{"num_hidden_layers": 13, "hidden_size": 128, "intermediate_size": 512, "norm_eps": 1e-05, "attn_scale": 0.177, "bias": "none", "init_std_o": 0.00616, "init_std_up": 0.0444, "optimizer": "muon", "learning_rate": 0.00779, "max_grad_norm": 1.0, "warmup_steps": 200, "max_steps": 10480}
Each number is 500 + 40 x the weight over its row's rms, rounded and kept within 0 to 999. Layers, rows and columns count from 0. Numbers have three digits each. The size before them is the row's rms in percent of the matrix's.

# down: layer 2 MLP down (transposed), 512x128, rms 0.0445, rows 432-484, columns 0-127
# up: layer 2 MLP up, 512x128, rms 0.209, rows 433-484, columns 0-127
down432 099:441511520547485472428511476533520454465510516431452509540522533467512519488571492536503520468564530499520492469465491506423496523508532499500471523486515430600442506557497428366519446473459512602581497411509551488489492505506474512474577572461495506589460524552487542465476545441496483502560493443523562490468543504504502477504491519496531507549525480542516466476537509484459459495425
up433 098:427540470515520432550524470530535469549478546516539610482460491511481564496516552457504582513551563497522518483516519465473535518442474433470447439412534517489495544470530474501536530533493492453489531495427477519565498479491434446538520434493503549551471478486507445533550519492527511517410440589512474569514474489522522478488501461469441418444512518570409518490507493534490523491520
down433 105:468529536521399490580489496519485526547495539466554579457494461513488465499552455522509433418503513558449553518459564459496481451506523479441493471477484537480509570478502559543452474498514498472545497442489507507509487458554465471546511499433478502522448506488484433420512462604466556528518551541493419473443456509509490486448495501479498496556536483566466521460528541513549595457568
up434 110:483481473530474493463405473540512522483580516495476476562479555484486564571475507491483471465489554486547485430459474523540505495514470412544492478475481519517562448499446505491554443475483462527537514472593512492570536501463440431449458500563434519486512559439564537493477515528498540503496605508466528475539477498427531489566471503496500438513455496534476477498540612457449554509504
down434 117:420502431499450466495464448439448538515473480505547472543485509506477534509492509485551510640410489551536459553514494497446532499471512544524476579541497581534503537529488448459454474529523419483511526476505431482464502495458560553532563488558516521452471475507497475533498584470482446522489560502497498452546516457470507613488500514524543529486500549515484449498436452502459459469450
up435 105:511538465480503476524525459479498488513450468481537470555499494493432524494436570461493546510473435496483440438524567560474539453536512485576467564568520524526458557596544559536527518473426551565483530427502457492511429531481557551514542517548525516517382486539471512540415492492513468506507476492517483486513487523528472490473480474547477487415526443602519517489460503476500499444525
down435 120:532478460461526549490585496446497554470492517553551551525515519462505527474457523440522510505540482438525529448498500523479535478459494559457505534553539495469476482514448579542402531509466499514487536451463501497516464517485552565482441552539529464475410521529497492537444458470524489501592502487507441402565528509523510496550551485518501490559542495500531536419389461469493504404492
up436 094:481459559505463486392508584533455488511507452550525445409564502503512523562487480510560503491484456491498463592552405468516439432456495468547486555525470459470514470449517497542571460541476543509534532420450515520475474472461528491427491541487536478493461473496535538472513504476496513532494569514465485550485513454546632487533526504463501476555485491545483518571491480457503496461524
down436 093:534463469510501446500461463482426518529444553450506506521581539491488468458522572543477461462545470510529551483485469519553482511547587491479495536475491520516529472456521426432493504522520484567415506518478523473512494476463584541457497514534423523540437495522564524443455458559414479507495514506518457541497451527510493492470549561540474482429544539460623449470510515523477514539573
up437 121:606451458445526499533519528405564486511462560569469539451486548435519533411516572520481536431470513481433554531528499485484483548530540483494501461563464494545542537483466513503524469572468484484481504438539512522532466479565458494500503511500491512515441498546396494436487517489566494466514551463485545442474453482483440455540461514454527505558503539456523494490533512550575448495464
down437 130:525516491498535492462505546433473500529515587470492496497472521442530513439479507427476526513487480471431533486437468478477534590533509482471456545517495495509455466494538451457461430456570514457459429511492463493567478522572448579497618551546402480520559489506516546462510507500508470522524513486554554450541492590452498485496509564448515473529482426523543535550494470484556477503522
up438 084:548443466517505449492482416589486535462530474490490473493470454500477549537530421513512470531483485526519473461507564462498526479499430483493463538526509416435508460443553529565528393553525470481461453546541645515489469525501481461494535461485575515503541537522542461498519542513483545522542531424571481502493531498558463497457547520511572558508522456497435497478519467516530485473470
down438 069:489571495551518474505463583448528535568488507544483472493501551494514468464480563509496529476543576479526525540491459505530477483428528513507561472526561553501471541541502513444504521374511511518532528486443415500526515488515551549474476496487416484506447460459491505547489483456500505412446508586474497475526519520413549511558437494539446443462496502525621469490482482470463456499514
up439 105:469568496507507499482478463505427494502504562492454386492466453531499465539443515499548524490456466506459502540511433486482414523396519512479582489485540471529516471532500480559485511523466485521430482495465472490566595538502459483514502550537392472547488488531480533524481541524478532513431483527498490503501487555532508582560518474516493505544423516557469447525490498495527545612430
down439 109:529515468601511515464526504514422491496516466487455476466461457542500487579582464467516451494523461445496511530559478477490459469503505483543549493453495544489482586464476516437473458473545482521518465540461401597487509508452532574514454470478467507481518522514488470555499555517472483457525508461422454512563484501495559485480512550440520505504539433557547536548417547460597527502543
up440 102:516520477515513542543482467438453508542501450567509518508498505450480446407492534472499529493513516432457441474507536530478497464467528551520488477465509489498550508519490527476432509491519489571588515520542473470545477478543512419541570622603482462542456505533477538466518489506461447510549482460507490485572399490508461514478443484543580390543502543523465494541460451494496507503534
down440 104:429503513525444462440468505541495454420500543529521545475484476569507541516487477519494510462506487574447488479544456512464510439485636556524407458494500544451473628473449544501512477493503463457487530403555534515501469527533533551530496432460536511487504488448518552536462507505480497481510479521517502564528469509535503549464526559466485521488518522488426520513443587494528456541457
up441 107:479472527535484522488505483495512440465492459505502526443449554563457525382539589492469539453516500512482433481474510580474415517583485450497496610455504565548507552476468589481398500533509534505491454510547458511492542576479507435550558532527540536491469434497542436465500488554468507549512504467483539564508473488457502478472498528494462514493454426533537505517495504479512502491492
down441 089:529505404485583549489443536517475523472527521496566490542498484451543532533501499549548419516480569520530509497508539397489533522429481540510478469476500383541502504495492440552509515540529463532510452459534501519422479451511454518428475416476498515494533510531485535517524566408526468458489558559538500475522502501555477560565462444520547470511493558501485494446524424541484520486480
up442 117:491444471471527410482504545500520437470499517519542543472499531448492534517561532454466461515500545455478503490534494519505521456506509448492531532504430528510483457555500547557512572540505459555507572527484506504531542421544508451480468499508488428421583459525443480500533495503509556494509530485531487516585449526430566561488557402449532431472421481535487444453462539552533473550521
down442 095:547547477581475508549515418484474532522518417443465487495530474541518472465461459530531506506524462532542455489485533473514478524547479514491499483467528502460473470414457501497514460469473528490499450435442497479427558564464488542481523529566508559516460536516627561501442457482572481509486524566490473495457576433540455477536479565525511490524473475476526605540509497416553510503482
up443 122:456488498536484561429494536527473487491521486457458476472487497457521519551511486524498512485520591466544514485409543492438481509456504510526539511483524503614477557520546460542523479436464463560468552506459475584461463476444485566464537519511503448486472429516442553462414485542539545480493491570487458505483504513502565500569441520466556499532414497450580488469557455495555473531475
down443 129:435539541504497597546521438510487490558575464478486520554478450434540487474470500393527559409504529500507535470427521560444502486463486506504524474505550484514514520538571437531483418548493558542466506461426464509541478500463535535447513550449515489527564495513459521478429534495479538458545479554514480588527531481499533535483482540446533512532479537458454447459520503484501470428512
up444 097:535470492441454533470472492535447493502489580483524519498532494469527481522502514402497533534457469511561449564508497520496519441506455536568524432510506489492496514510564540525444496429535407484461534508551506486505459554475469487535500438477590505493525436553407566557517543568536523469485483457561581457524533479424526423466477560465468556487472499535553488476475498552459496465515
down444 100:519525545534477503463528491534455468474482475439552475499508467533500486444483525488538531446542487465503550504570460497525460507496465489491484379545513519526436417548570500502531530579490480502508494464472621521472453470549433520533548486509541482488522521482467484466495415514489519586470509540518425496482488549455513459468460430544532541416507524440524580508516521563463531440552
up445 116:587469517525539522496417506430465485486501476540455475527467479534478549485553607491510538463490476494511493532466555482474478488516480437504496495522490502480547526466449486523417490473465418500517497553546619463549511517490509554453497466527527529498498448472502570532500535472459505577612500461464452481495480460529570498516558478523449436499460565544444417466560527485513463536509
down445 119:517510512558503490481437424469554459466517529466489481450531473547469559497590534512483465566529481496479495430526510536492454539484467513460537475515502500564524465556546437527520470429520460581491445543491564457530542507481528462548510463457562497530505486455520490471459528415497425561476491416510483487533493549541570495485580470475485510426528511522533462478529595423543467466513
up446 078:556471543447446571489508495533575497539476529489476524485490460438534474546540456464445506511548530472573518495486485497451479574521459573553475417544459477523551488476496528530468462534493427457398558454496508541484425553435502472563464539490510481480516497497507497515460532499532484572439583478507507481513520466523494464549464609508490528552512503495564434476534491462425473532478
down446 080:550448494469428544557493506485470505555440484494464529547478553491387501562430494482593511527472495511492504469472485431478513500513454542488505428505430490562507500517564484531535483489401537488516566522508524436520512571547517581480498535448497525477426494512502496515510509497493550551504567484481446439498513456506502540467434552444440501540430506485507512478537469559597534480494
up447 110:447503504485512478489500532520461462539496552508561470501492511446402542507500477498518547563519541477534516469507487486472454448468499502507455499557445519467410487582454544497570546486510562521459496434537508576579495481504517498492472523473516452580507502492519522485512602523483544530501488561515430505506442505425511479531530523567434393523418456542515450435452496501544467489448
down447 140:468543478453453529487466462511443477503562556514497503439574499520453502500484491529454519560520508579544530457524443452477494500476552533477436490591475464525432429497466489469518476454555561574429468458527519516473488492524510471539462541534493465566555563509486500493448528521462541521534498454532527568518451524431448490497523532639504450507455463533504483445535477556502469504449
up448 116:500476481552508464465486485467495472446571493519474441549564569446563472499486461499468530531509552527511476477564496538514428489488476528526522497472528536505529439472539468467602515552532536432548505461545548499542557596542489484522485545469435428489429410451556522509535424465509493414529454518517511536526508513467551528482495483456495419504443483530530439512517491444494561495471
down448 123:482497553473544508506569407557512450455528456497509559512505509542509522541522587473553489429590438438504523446519523525501494477502469485427420537514558421479528529475432507497516507503508475507515524464535535514483459454459539533531452505554524559472434510517453495480507609467492451581430529493464457475516517456475554495506462522413516509501497573485550468480489468439536490536532
up449 093:415454491465469496509507494361567467529466454534469519524495510548546514495485482583505489418486479457579470534491492540430524570544550436522533541511555479486460456511504533480475519500509532570523494478462529528554481479466500505514526487517500566429495492523564434557541512453425518451471503521568453522505535457491552549430471512459538523488468459477542466425508551509504523522567
down449 115:434430505492473530477500486441642522591492450520504491474519482545541488477465465521556475537511456467567492458547470539461490557523545445540522526455518496470484378513527540486492498426555510568569542506547512521481509482448516495489500546503502457504529536532474423487527513479414497497455483497517478512550499463529560513473436500476514541473508467481582485426496509434469462507576
up450 100:535507522580515529547487590479445518554482471454459518523521519544486503555561482508553505496413470545415472482458476449507498451479474523543434455439530477493431562522476514450571450510537446439526467524511502480453446551482506494507576504544492413524493468519483479527497476469504499548517420475479505584520553520527491447505428496449487527453478559536492575558509501495529555428512
down450 101:501552490522425478479501427480570527435502490582518558561538489503521453463601437489435446484537485495531470445523514524488550544513518547503466558453483561538501441462517468538473567447447513506543425495504536492543474458466469487525524531497614524500496501434457507476516499566508488436437498534535523454525481459472493504508501501430478472546519413522480491458443535517515551570527
up451 100:493581455520570468543527523477528478506440488538449452488519457498575527510506500470484506492470588466522438488512523581464413582510439513518526477506458523531524538457435448505496530562518519557472546544499508455551494450413576433465510505489518516518503431430487430456482509557485514424496473498609529508512499466521514494548516454494520485549447465550551464487464533490445511496521
down451 113:487535489515551473566476527486505486489505480549488493484546459499592538512506414517519521492491588508508465516518438511475494500430464474434523528534434496463553456496524501397522533517532509543399526502494568462550504497438542458482570573472549526515453506436529489399501559453471537526507504506566517494454546422487542512528506468466495562501461460575525554522494449483457524516448
up452 106:623496526501526493471597469531437459471538536481482482508421506549440475503451461489589464518466475511545485471534399497507550547463481453487615526573455454512484472469491442498463486535531487485469514526507437493485521517542492480513509464508473519423549583498557522549480536468452523489453539543549505541508489479495481520470576498533454515459505459460496518427582478506552513487514
down452 130:653459473556551548504582509512471458541565469454532486463424541486422477445472485416504497522525486439475556490522419533497487543484458450488550463486484452482503483453466531467526546516600485452492550494497461464492524531518522549490442528514472510491528576493507540513497505450490535523462509542464465523480457452558480556436549557500464485512476455472503537502480461550556548504509
up453 116:489515459458572387470475556508481480493525497493500502502513534539529490514521468520572573489445528426512516565447574559424452502433532495547562453564515492475519513513436451540566502493456500539459536489507547521540444484565475503490525520512452523507475456484491412484488499463526527495448466455540527536548466477492587488409491506503534475478471406519442548489527574482558511497505
down453 136:469470474481506489511473502416590426477549475466436512470530477517538476613449472584432532570480502454542527543459536504507432571491489460545507483575499477499476431592518480505501427490506518493503502467473515575524484551549520549495464535462542455503479503494510450491477418449529472504489494480551521512642442510460490480495484500528489532509507458493485521551494508503560508470452
up454 103:512401581560421560466497498423549497539493485467534556541430486540455547453485500497491479469482532442546508509478484443574455498510515479531521473538452482546482552591440488481493483556522450530517543555492488491484475516491517506491497476505404482469496514452537475547479467527466520559537544543569545516507481456427529498431505432488399442503494499519546479516492492511596484542520
down454 105:528504545516509529459498504448550440534543442520565522470472539545475460537525523440486539471432487414552503495535465514537509440499517415465475477474437468401547574533510486434524442523519542503515572494452522451489464435462491519451478536479534506518555547460509516550479514468407572493504492528524593530567459491480434493521488468515459504513558527479481461546568514565486491485534
up455 081:605474454547448491489497474493522518596535562524436511517456360472432493455549492536541507501539504565475438487505539491527479495550492502508455467494433561539492551459517472551532511517549452511517503510529479489476499540547601494503553513481498442428440498514497502475465436556520530531494525548463432505488464540551476488495462478570539489529431528458485498485483537496486503471408
down455 079:467523545465534487512531546528517559477465513510519533488484597463543488478489585486547581481552462424451450490531501554432490458474481484535490582503521445483526415500451401440435552494470601520569502502520484371478512532488466475443488457518491498524460554502485490490526503484483509561506573480517496498500531426514515528517506506494482526511523485467508489460554475491509414559540
up456 104:507424472503507474483459517505473511600526502534497448513535495481489525472496516460504511520428458516456444550534517506444573480518438472439502416501487446530522441497520536563450495559557433512441500533498529564510512490435482439514502447558578516503450542532405516505503544510490516462531513510583574530476495490430443474523468470446536572527529488480453544498547474519573513574507
down456 096:534451464485432523489446543452527421523516496553472491547498444529477482466466494468532506475481415444495525471432470581583545511457538441482517543554530555467532507484489580499476515564504453499477448459436502495499578485460502515550451523447520502488498556457532470554510514543443422529489490451476433465432464573554503538523551533501567576473531520508501524465546530529503531471541
up457 102:539475501483578479439449467516513528507510480518503521585492545457549509503467537402524539546548502523500478515615456454516520452484421477500389496523519448472459540522462542469465474556522460495534526516571565497504518499477506480521463428526454484550474526491506515481538542505458557537501466497536471506499498507405551494455503505480459442482446596445457531569532508440505469471568
down457 107:511487511564536465571470488507522435516490478505505466505499608481532466482513551485503493566471493482409523526515490535500499516448475424474629492533571511466510497470532528476485480556446446555435513472513472478519547548569470454537491529453627478486443469462501450479516500545550523408448455439483450469485497505466511547521540476424506562487507486511545491463514480473555507524490
up458 090:493521458522438494544513533501541482501513538500473458487453503499508509517500520526541586443450455522531443528465468530475410539560528555511561429535494427561438556522491535520533523410547490561474409466554467529511487446476439461497501525496472575496538452459516489479437505565547472468499542551532507587458536487480454518572489441504487515484466518489494438475428547534549533531477
down458 088:458508524497483495523512454516597537493511504573491456549477481520476510466486523511530591474485504502533464493517472466527436476495474562492513430541555377501474509516508570514486483425514469568495505465541522531496526404476456496568437611564520484495476537467472451536420541519526513500548534514498468563449535496456478498536472482469448512508450535518439413522487514526544564467458
up459 043:513497540561565445411480599489484471447521497487473491519452519551499543415472546501530483460472528559503443527572541506514521525568461438497510535476538469450515400404502522493524451573500521518571489519503462514485498484499473509429502516571506508559450522445569460490498544556546529482416500524486482528504472482521494528491450510458415439523486475498522415533489503474511519558513
down459 047:451498515495510487540455541496445534481423442490422539504521493494512551536532514501581551575497528508552427482525549553522453520505473560509593484479456530498454449476460578544514541435563499523498487547494513429462518489495455500473581499463501459546427421546520438509518494472525504443507483511483479490495527537514490449517389488541453538495477496501491443533510513581471516453412
up460 090:519497522503477516479455582494438531435490506511443541550455480429459539548547480478499525455439431513541497510505519458514489468516509455540546517452475531605478528592513442507369506535476544499492461475516545542462483466458439510504567510554497521504469518521426486455520459513558533493544516478504564565575472469516511391567503511535572516502430497501503481489480525496512473468504
down460 087:524482521493517501489458575479474468536416497442584557534523461540534458429490462510460465500480495527538535388517464458521519524542496491470507470487481456525472515520467503444499543554441524489506466505547486429479501549506491601577485474509543504516492591543541467517462514485435553541580424521451484413492475514547500534501581571501515501538531470524507410468505495482455535528472
up461 089:509482508478452517522569457449511550470468529577484486579400537527522493487536444512542486514486544535505450419504492464533483544502524508525567513493485509456406432520599414521525511435564528564498527512416463522547490540509470476493432513492514540480488482566530435501475507517495531501504579498485463542463475490513445483535420465527504509490463444471463501460532531477538595545518
down461 097:451513522463397524516542502420478507535401539514450558537494597471534422500558510435497518476503469570522453492450480516459510519516433495486483455491508464469461481513568492491538521467483517458464500544493529463433543603504519561540499583537461541519474515562495523520497491548469451495473543468450525506479527481464502452599488498491516569495526469444580493496491496431524459535508
up462 093:429549489489474546524527531518521490495529436451484501469508529520561482529455487494417498512485427517503423416502544541495500540448475507523531500556519449575485531576495537494490476484512491485492440512533540468507503492399404569497502482575509525506399509462509507512524492497523483488547469532469460529465597434499444545529526483545469543488393474524494459558480523466540551579499
down462 089:471498513499487570481516524514507464458509518473509484524409495489529462546512525524472452485501522482516429535538581526521500483506472509560408567576550511426520469488523473470537451491505540476416468489522541449528489535492439488385519547480519449515487499457499546506501482520524473531490558518510478557469483436444535474540477511617535550443422487434460430548567468498567511531506
up463 104:447512525590539516468496490433483501491480489443579557544467536561501566460517481456459509477484451547522504401525491569492535512416542493512449470491536532522458459551528563483513489519497529493509578522466398513545438487469523539495608484511560525461401506434435475480485511432471482502498478506466548431516529473552565502515469541519496543468460460462522536479510536507501509523518
down463 108:562436502551563464431528550494550497505449500506552548533529559504569553448470522483538451384555534471548487488444551501456479543476518470492457497464502495430521540560494509513422531432482457526506551488472447556557508464505565549394582498508463486447444500483482503439502529449472463459509484486539519468458500500518504542482492486492449525488531565474565533508496525570473467488489
up464 099:547540488486564459442491496444519493497477431487449502489543505439509511468467520490517501509481615530499437492544487494506480494578506440495571483467534498555503549464474501521506583479539521385542536503520531457501564442535536450504603460501437512597495452511483470468480499449472489493489504478582504524520521530483510481467502503399498418475535540467519501549474449580538535478484
down464 098:592539516459518516441491490479474555527519549513444524384526473465503489601478528498515506510441487482454442435501453543525456532494490397478528570535465529529511507491448493515438553543529428430495517517555517472552528472513455429549540548488482532548468534505476505476525560387498481491488492463566446493525528510490513489434566520448466493517551549508530483562493507509500517455486
up465 091:523505507541556480495551502475494544497533518459448520519419475511444536464454536496531478471534481566535434529526476553468511497551501457533540503504462456542476518500479526483430515454461527495530541550528430495486506474515475543481557487538542553523462421456514509370432421446514502510542458479602467450454557536457557550510507490489482497487517494450521603491507435578526491553477
down465 094:573534508522492529512537571509488573492468507487471511478501516539515483519443525525511478500495465515497402505550487495547476527463519482515513492474466482547508461435480525479460548457467613446523565565561505457479534488489437527432515479499527471499503508472535566361393513475515516486572485462543439441531442441473544477522451513489503497528530530479511558503475530573449444545453
up466 094:498546472510489475496448545575475522476494562506475426538455476504440529500558367491539468479527550471457496458523475491476500402516511501503531538504503473487540509500578540542521460525505532471479501486494487530493532483499509583488546440556539464490599452493448417512487463457494507429515501519486525560513579561514579488439462434548530489492403526500490456564511462542501493518521
down466 099:596509542481528484503478579518505473453571591467568553469500505515519554477512462475574511458548467510484480564532466474533527486571507468474457473513450508437534444451470500465525443512481488474517462489527495450497505543517480560476452531453502564492564485545542515473517488355594538452496530512454526508505497528447554459473472508467428494548477493503470523535516436465499567451494
up467 094:513530540537507485569461526550485505584503505565507462465471484500537526486494526457559501451544502524503528591412492473487474487555542523459511547515488515477521467445456490571557533454518519501537513493519522504569528563425541416477514551567460452450570412430563527402530497480469511506483510448461479501464479419518522527477507464505428464480476463513499463499550487467567479562497
down467 083:457525491468486524475546452472561523466497509464411504543506482560481477524552420519469475486537535455486486442538494476531511494482445512494500498509495535481446504510541491409429432476530536541429497479461471511496526513542447596482498489431565511546446621526463461488441533522550504583461548488603494502534496542494504492513452467497505564502506514499515498533493508543517469443618
up468 095:547479498495505538443501488563571546518549591513464465506551530551434499554474435481448545479499500462480555490457484450471463553549477510499547419557536505496508436467476530452540456509512553481476533489568518554529502493448466511495480427564468447490546523559547500508482561421487492541512494595544556442495448473447518516551504504463510537492457501467474470456455465475435482414525
down468 097:528472406495547516505487495553553551502452503499460439543379472526423505489531460491536484503519502489454531488524545447494477536508465460540532484490489501563621483488488537541594500529490514491465499539504425559607408503504543496594476445574487511494522472510456459501575464506523454502504540472459470529520453492491464516478446549518487485542531489524460543498479520463508426520482
up469 076:529481495446490523508450539478509525438531489486523446515451539487514509581517508499494498534468520471466551471480595502496549516464486480483517514517504471433501522431565475476569439462461396542513504482533503509493565503498428554468528472481489538534483485531500531569460497453559469409495520493406488536574516503468606486573523551523536511454483445496479483548398533540459442543488
down469 065:436584551544490468471461500540530490508467528461395455541463518550483519455530541468508476534500543529483481479489420543509481530493467563524575467484542479554468487493466563499485488421494471479505490582501468463504479439505577529548524527485489511546515482441486512403525509522401535503438510538440472481559540555475443503474439452569510559493541574532552483501514496523493556495452
up470 128:564481464466495449516481505503496515544436456422542519511463589539549550513501502461550534518488476528469574486475535556513537553479540530461474512540461496525443522496443565514531416474453471541506518452421465460541473481517423463521505464525568398535545571482494518432531514519531537468567448506479462538523450501508518486509529575499436504520493532440532488476457416539564499473521
down470 140:523519477496461509453413430565476535539550424507540484539448494507505498531485523495464499486514514473529518580454442465461475507422508517469506505586530528497431482564475451504501453487461486555497496475457476504544487545443527481510504506607538507543519552563385544477534469549507513511517477536482510579601458460471516443507489561534463477517543468510522443443538447452459511474532
up471 111:482433481500497506500570454529472524496532494525537446478503520527496524467492484411524506482587506488511510459440498521516503538537390579499384491539548500450492502485490494522454548581483497490540435481522495486537594546507547496564521501543566483505500418483470472487522447534384497509583484469480479430502505491541496549485488595503446511502502525431477530456529488529487530511448
down471 111:499495463502479505499498500516469538472499608506530489461475500493525451519577456573419491464505505478540562498480438588462416534494517551570494524516488556441440468485498476478543519471494458538549560498448417543476526539473501472571480498488511543438497446579585498482497450517472579473511511508485493506502509530415533485446473527514484508492474451506501499524572434498554509409565
up472 129:516560424526411534530510440539518491479463566441480571589464527488494508455442532546524527505530513464464527474517523469506536519447483483463476529458516481566470435544532527510457444536513509492583504528510546415512474483480511532526534437576486428480551515496550427465496510482548533453515388522482485456505518530572449493475507465518456465491471573513523485498580487498424540524498
down472 094:484489535459490520470507529434508530478529443587493435426515484537523518550492498443474459506531445522479429543489495561529522470533502530518550486540469500472582545466547456466520560488543465483455476503464461561463536552573500459511476561409505513481520467506425556563516507526472429507510587462549508533466449471444540463551483558433563556484491428484503514483482484513536419513501
up473 110:543493525519508488440447521480559510506469499491521470436493546481497540524541469455520507564542484489414503488549534518500525519535433509498478470524590550558480525514420477535523457465455479478474543507524492512567412354449448431531493521527577478443507482487462494495480563475572482458430468463568507504516544484493554526495514495549529521539546458549504534505433532507519430504444
down473 112:512518450537510462516475512530522503528481510510479464574454489505472576502437522516556452503507404459518530461489522456410456481451524547525533438523573547478568482550489513563434486520516532503468543515503471475488536536503520478496543480440463499519493493486434513440479475550501490494445486437429457534531494545413531539496588604501491560580448460452548479453520489489561459545529
up474 116:488526487583515503511445485572531552551539518501498472487585469511460580531575513464448486504551454528480540571507499517397510473570464466557483517424480472484528473508484527453394462535476458474469426439595492480548475488502547407492498488529484529472478542482505544529525531487489500503469514554495445529450488485503570436465480550570495419520499467506522501460502476504466480507544
down474 135:555490498479483511546483521512560554504528452454483477544489538528527516447514407463510460519593431506554500523510515550418485441509492473513489483453571503435560478567526461495482505579469484488493531499500470477467528477495521378532481499521499497549505500549560471531541505514594529477461488568460488432501451484457526390438556550517506472482504468472509471470559494566557446511520
up475 096:480519474382574405495528421490538529498555470453506557540570528523516503554522461466523549452527513424427505475548449438482507474480396548511532496527548495485466538486519500529516496554523450498492459504531511459449513481528525449521504484507498539469440490471475470518443443473482509436613551474537459527467534472501526511573492465538483487490503569556505481435491490528555521529555
down475 101:562496513489482496510532445546481484455592476494497580582551491521483474534523424517515474514573439415494517498499535526556438488505475463513473507566505503519445528473562482503415547520451455540476508451499531505471467518532475453452478561491519539479447560500542417484490504562499448459638477533507525466454503459485477552517532484456538431528545506495491502430515543437537470505493
up476 084:581450448503462410576487569451460560465471421484471611534442422479492531398582541519566507453511493500576505513491523467478512491511533517536486482482554477462491482486480531518539495604485515489548494496480545545530448497503458536476564510504462478525478489496560460488564482596481447478519541518472490503472470461545561489417476502510481447529484483515456506460501498522487511515512
down476 086:616524513528573469524528452524474535506440523511556570458435445473507469540568567538501434483525508425538526425449479464502453491538562519487458475424500508505501544516555501517545503484489550484513461495553460482518458436553471474477517453439469495477440541528478402494527527510507445520552510548451520436492552606488502488472504472540519517539523454517482511524514470457542524432499
up477 116:567447598442490559520530497500548442491492492520467452518577538448556475487487544498440446521487540455472450497515485494496463487502469569547478447573440439451557567515530566527491437607498481521506541515539444507453505568515470488481446493516539507503515421530464548550526462514451496506502567494477502455522527482527505496426454581504538509525481511512578520521508462476444483526441
down477 120:581462522496529542505586509436506457581493451530465503531442563535485475561456531479429488574503505501465488464501472435467474526485492488489493494544477512539439519530520518510558466521487461484501490506431469525527489433509516485446527542429500512460446471576504493554496499522511483445596517564482493532491495580453513539432503498540568524541465561491543422536483501524384492430477
up478 108:451509470486507566485546532424493538495459545520487492513462562552491536417510482515523436527403477468544496394543487577515470434430508543521487482487480513453485488470496526570504468524483511598465524458478563581518529520526447505515491494458513523510494465501525499530479523473474485507473463507489535521482506565513530453535511526534487463460480489403478592526382510522501510606534
down478 116:474457515507478572442584594509476515458489551512507544480415552547536459486546487502493481511498460545641519432495558545493562488431552478537427487512466496458516545479530469484558452458452466470549488498584509498466493519454513498492486511498465459475494403525481479494455481554448489554450493495498459515479536585431529488516521483516518524478504499444540549487468493484468546576502
up479 090:512519402533488479531475542508484498428450515464495523537422493517532460503558531505523484459523471541477491451527537466472543498497476522478417508584486509592509446503504488593498474475467519530483482522570611452525481469518545545475536468489443511488488429514523503494555512490599554435503442539509511514498495505481482480440456456519452601472498465486405484472470578487504459550517
down479 078:563503525481507587480517483465499511550544461543498456504562520440509551514442477423550530462536483419481497589447444470526547504505467485510556486433543534396525504456515474384506554535555494507534506477416416510512487490498515437574477475485491459494517558468510464532465537486431508529542515434495473478527581495502520528513550522465510480536441561488534515558480473523494509507484
up480 112:550439481514491482535429530623525470530452535549548476546405473459470514480468517551527519587481495454522504544465534481469445487556506489461492532533447535517460541472531561526592527480435502535541480436543512472533554475525513489539523454527509486463567483465528519530510428526501432503538515465419498518536419550501492496489539553447431477488508448500511497490462494523451443573482
down480 093:496577486501477541490476387432485536457510434527493472524588495582504504542482453459441437457529476475500449449498521521568523520497492520495499525420548482470528490473482457501455450459518557516445500546460531486458507513472471437446456568527502571473464560519486498515485503517498559550415500524519465565506565415496568513491453512554542510551473546502479531550531518488542504514581
up481 088:482521446457537507474494478457520506518570466525543529495462499556540491482524511549500500561461483524545539506510547495582497535427491459486534444548562446497485470487501476527509498416496486602459456517546559527476579465538477497479485501522443587557459464518507447519478366432517531528495479522523422532475499492491540542485513511470510509470540454407400498497462507519513474578500
down481 084:539525491554545510438414510484545521452504539448510488485506450428532541425472511517455547502427549453482468534513479528516475443554492468525512506527528600450548488490426536494487500510410531482503522493536389526510506512465481568532431497462500438458520548503457467462573537588502509478500541445490440495553488500413527521513531506530514532559501518500606471529506453497502494507489
up482 093:472506522475428519540567541485524447498489526532507518456553577488523505474522475495424531525580506434528494443517439474503519500452541549533514453559501548537512535548458542538508589531445515454526583472505424520487489557420538547526508566507502408488503434435523524548490540452517521513454487462500474531501459515435470496451577486524453531505444542477465489502502432443500522436504
down482 086:515545554495528470480396480528477555476472491441528501548509432521481483533488487526525511464433481499530553521482509594522480485521490498483443487455475498455512507493520425429483466465597490499463454551505547464483504449506508426423482429511434569542524545510485465533530506538498558484535483558471552522469530504516539505486377570488548515507539518461584488460442566536522486550488
up483 100:530417458487481453551472493531449426437525460512493484443501479495413549549561509517436513511553536451450497535445462482453445520563543503511568521505484520486518456439428548513483583534443468540494534473536497489561489524533500457517504518463486502497568449496530510600500454488501559548533553439498557519505488573485475543504548486484552460464469525500495511484416469551545461528431
down483 082:495523501521485525454541438529498517531456598437474503558519583433558403514498493504556470482491468532521483470519530529512509496514437487534447519464488519504458510510557454505524487430516490469482492466452454520449515488493493554395509542502486463532395544461511491448525539531569460518505452563541464437450526438578527452530482548538484567528505474474513499525539522503482535491615
up484 110:485521532481500481489406456497482490518622536428473513462547477499506505502562383504481527494468512493529548542420405556525495472558470458550506509477435498568573501522547558455475489480475459498478547489505489550557489499443493507488457458524480504546493482537465491539517570450478528488475524531566445500549510525469490480514528530480601483472500511432437512529524571456468545441517
down484 117:536440460526511468499542512527542484432507467462476503524564498484470525545489570510521456531513520469499466484524427492550494552505489532452443483510494461596466572496443525488465459536484470468488509436518534518498561464539538494497453511579487481500553477463576546458497495466463416599520532489431562482540431514478511542503460492424542542445501512445474500525622518427494529484539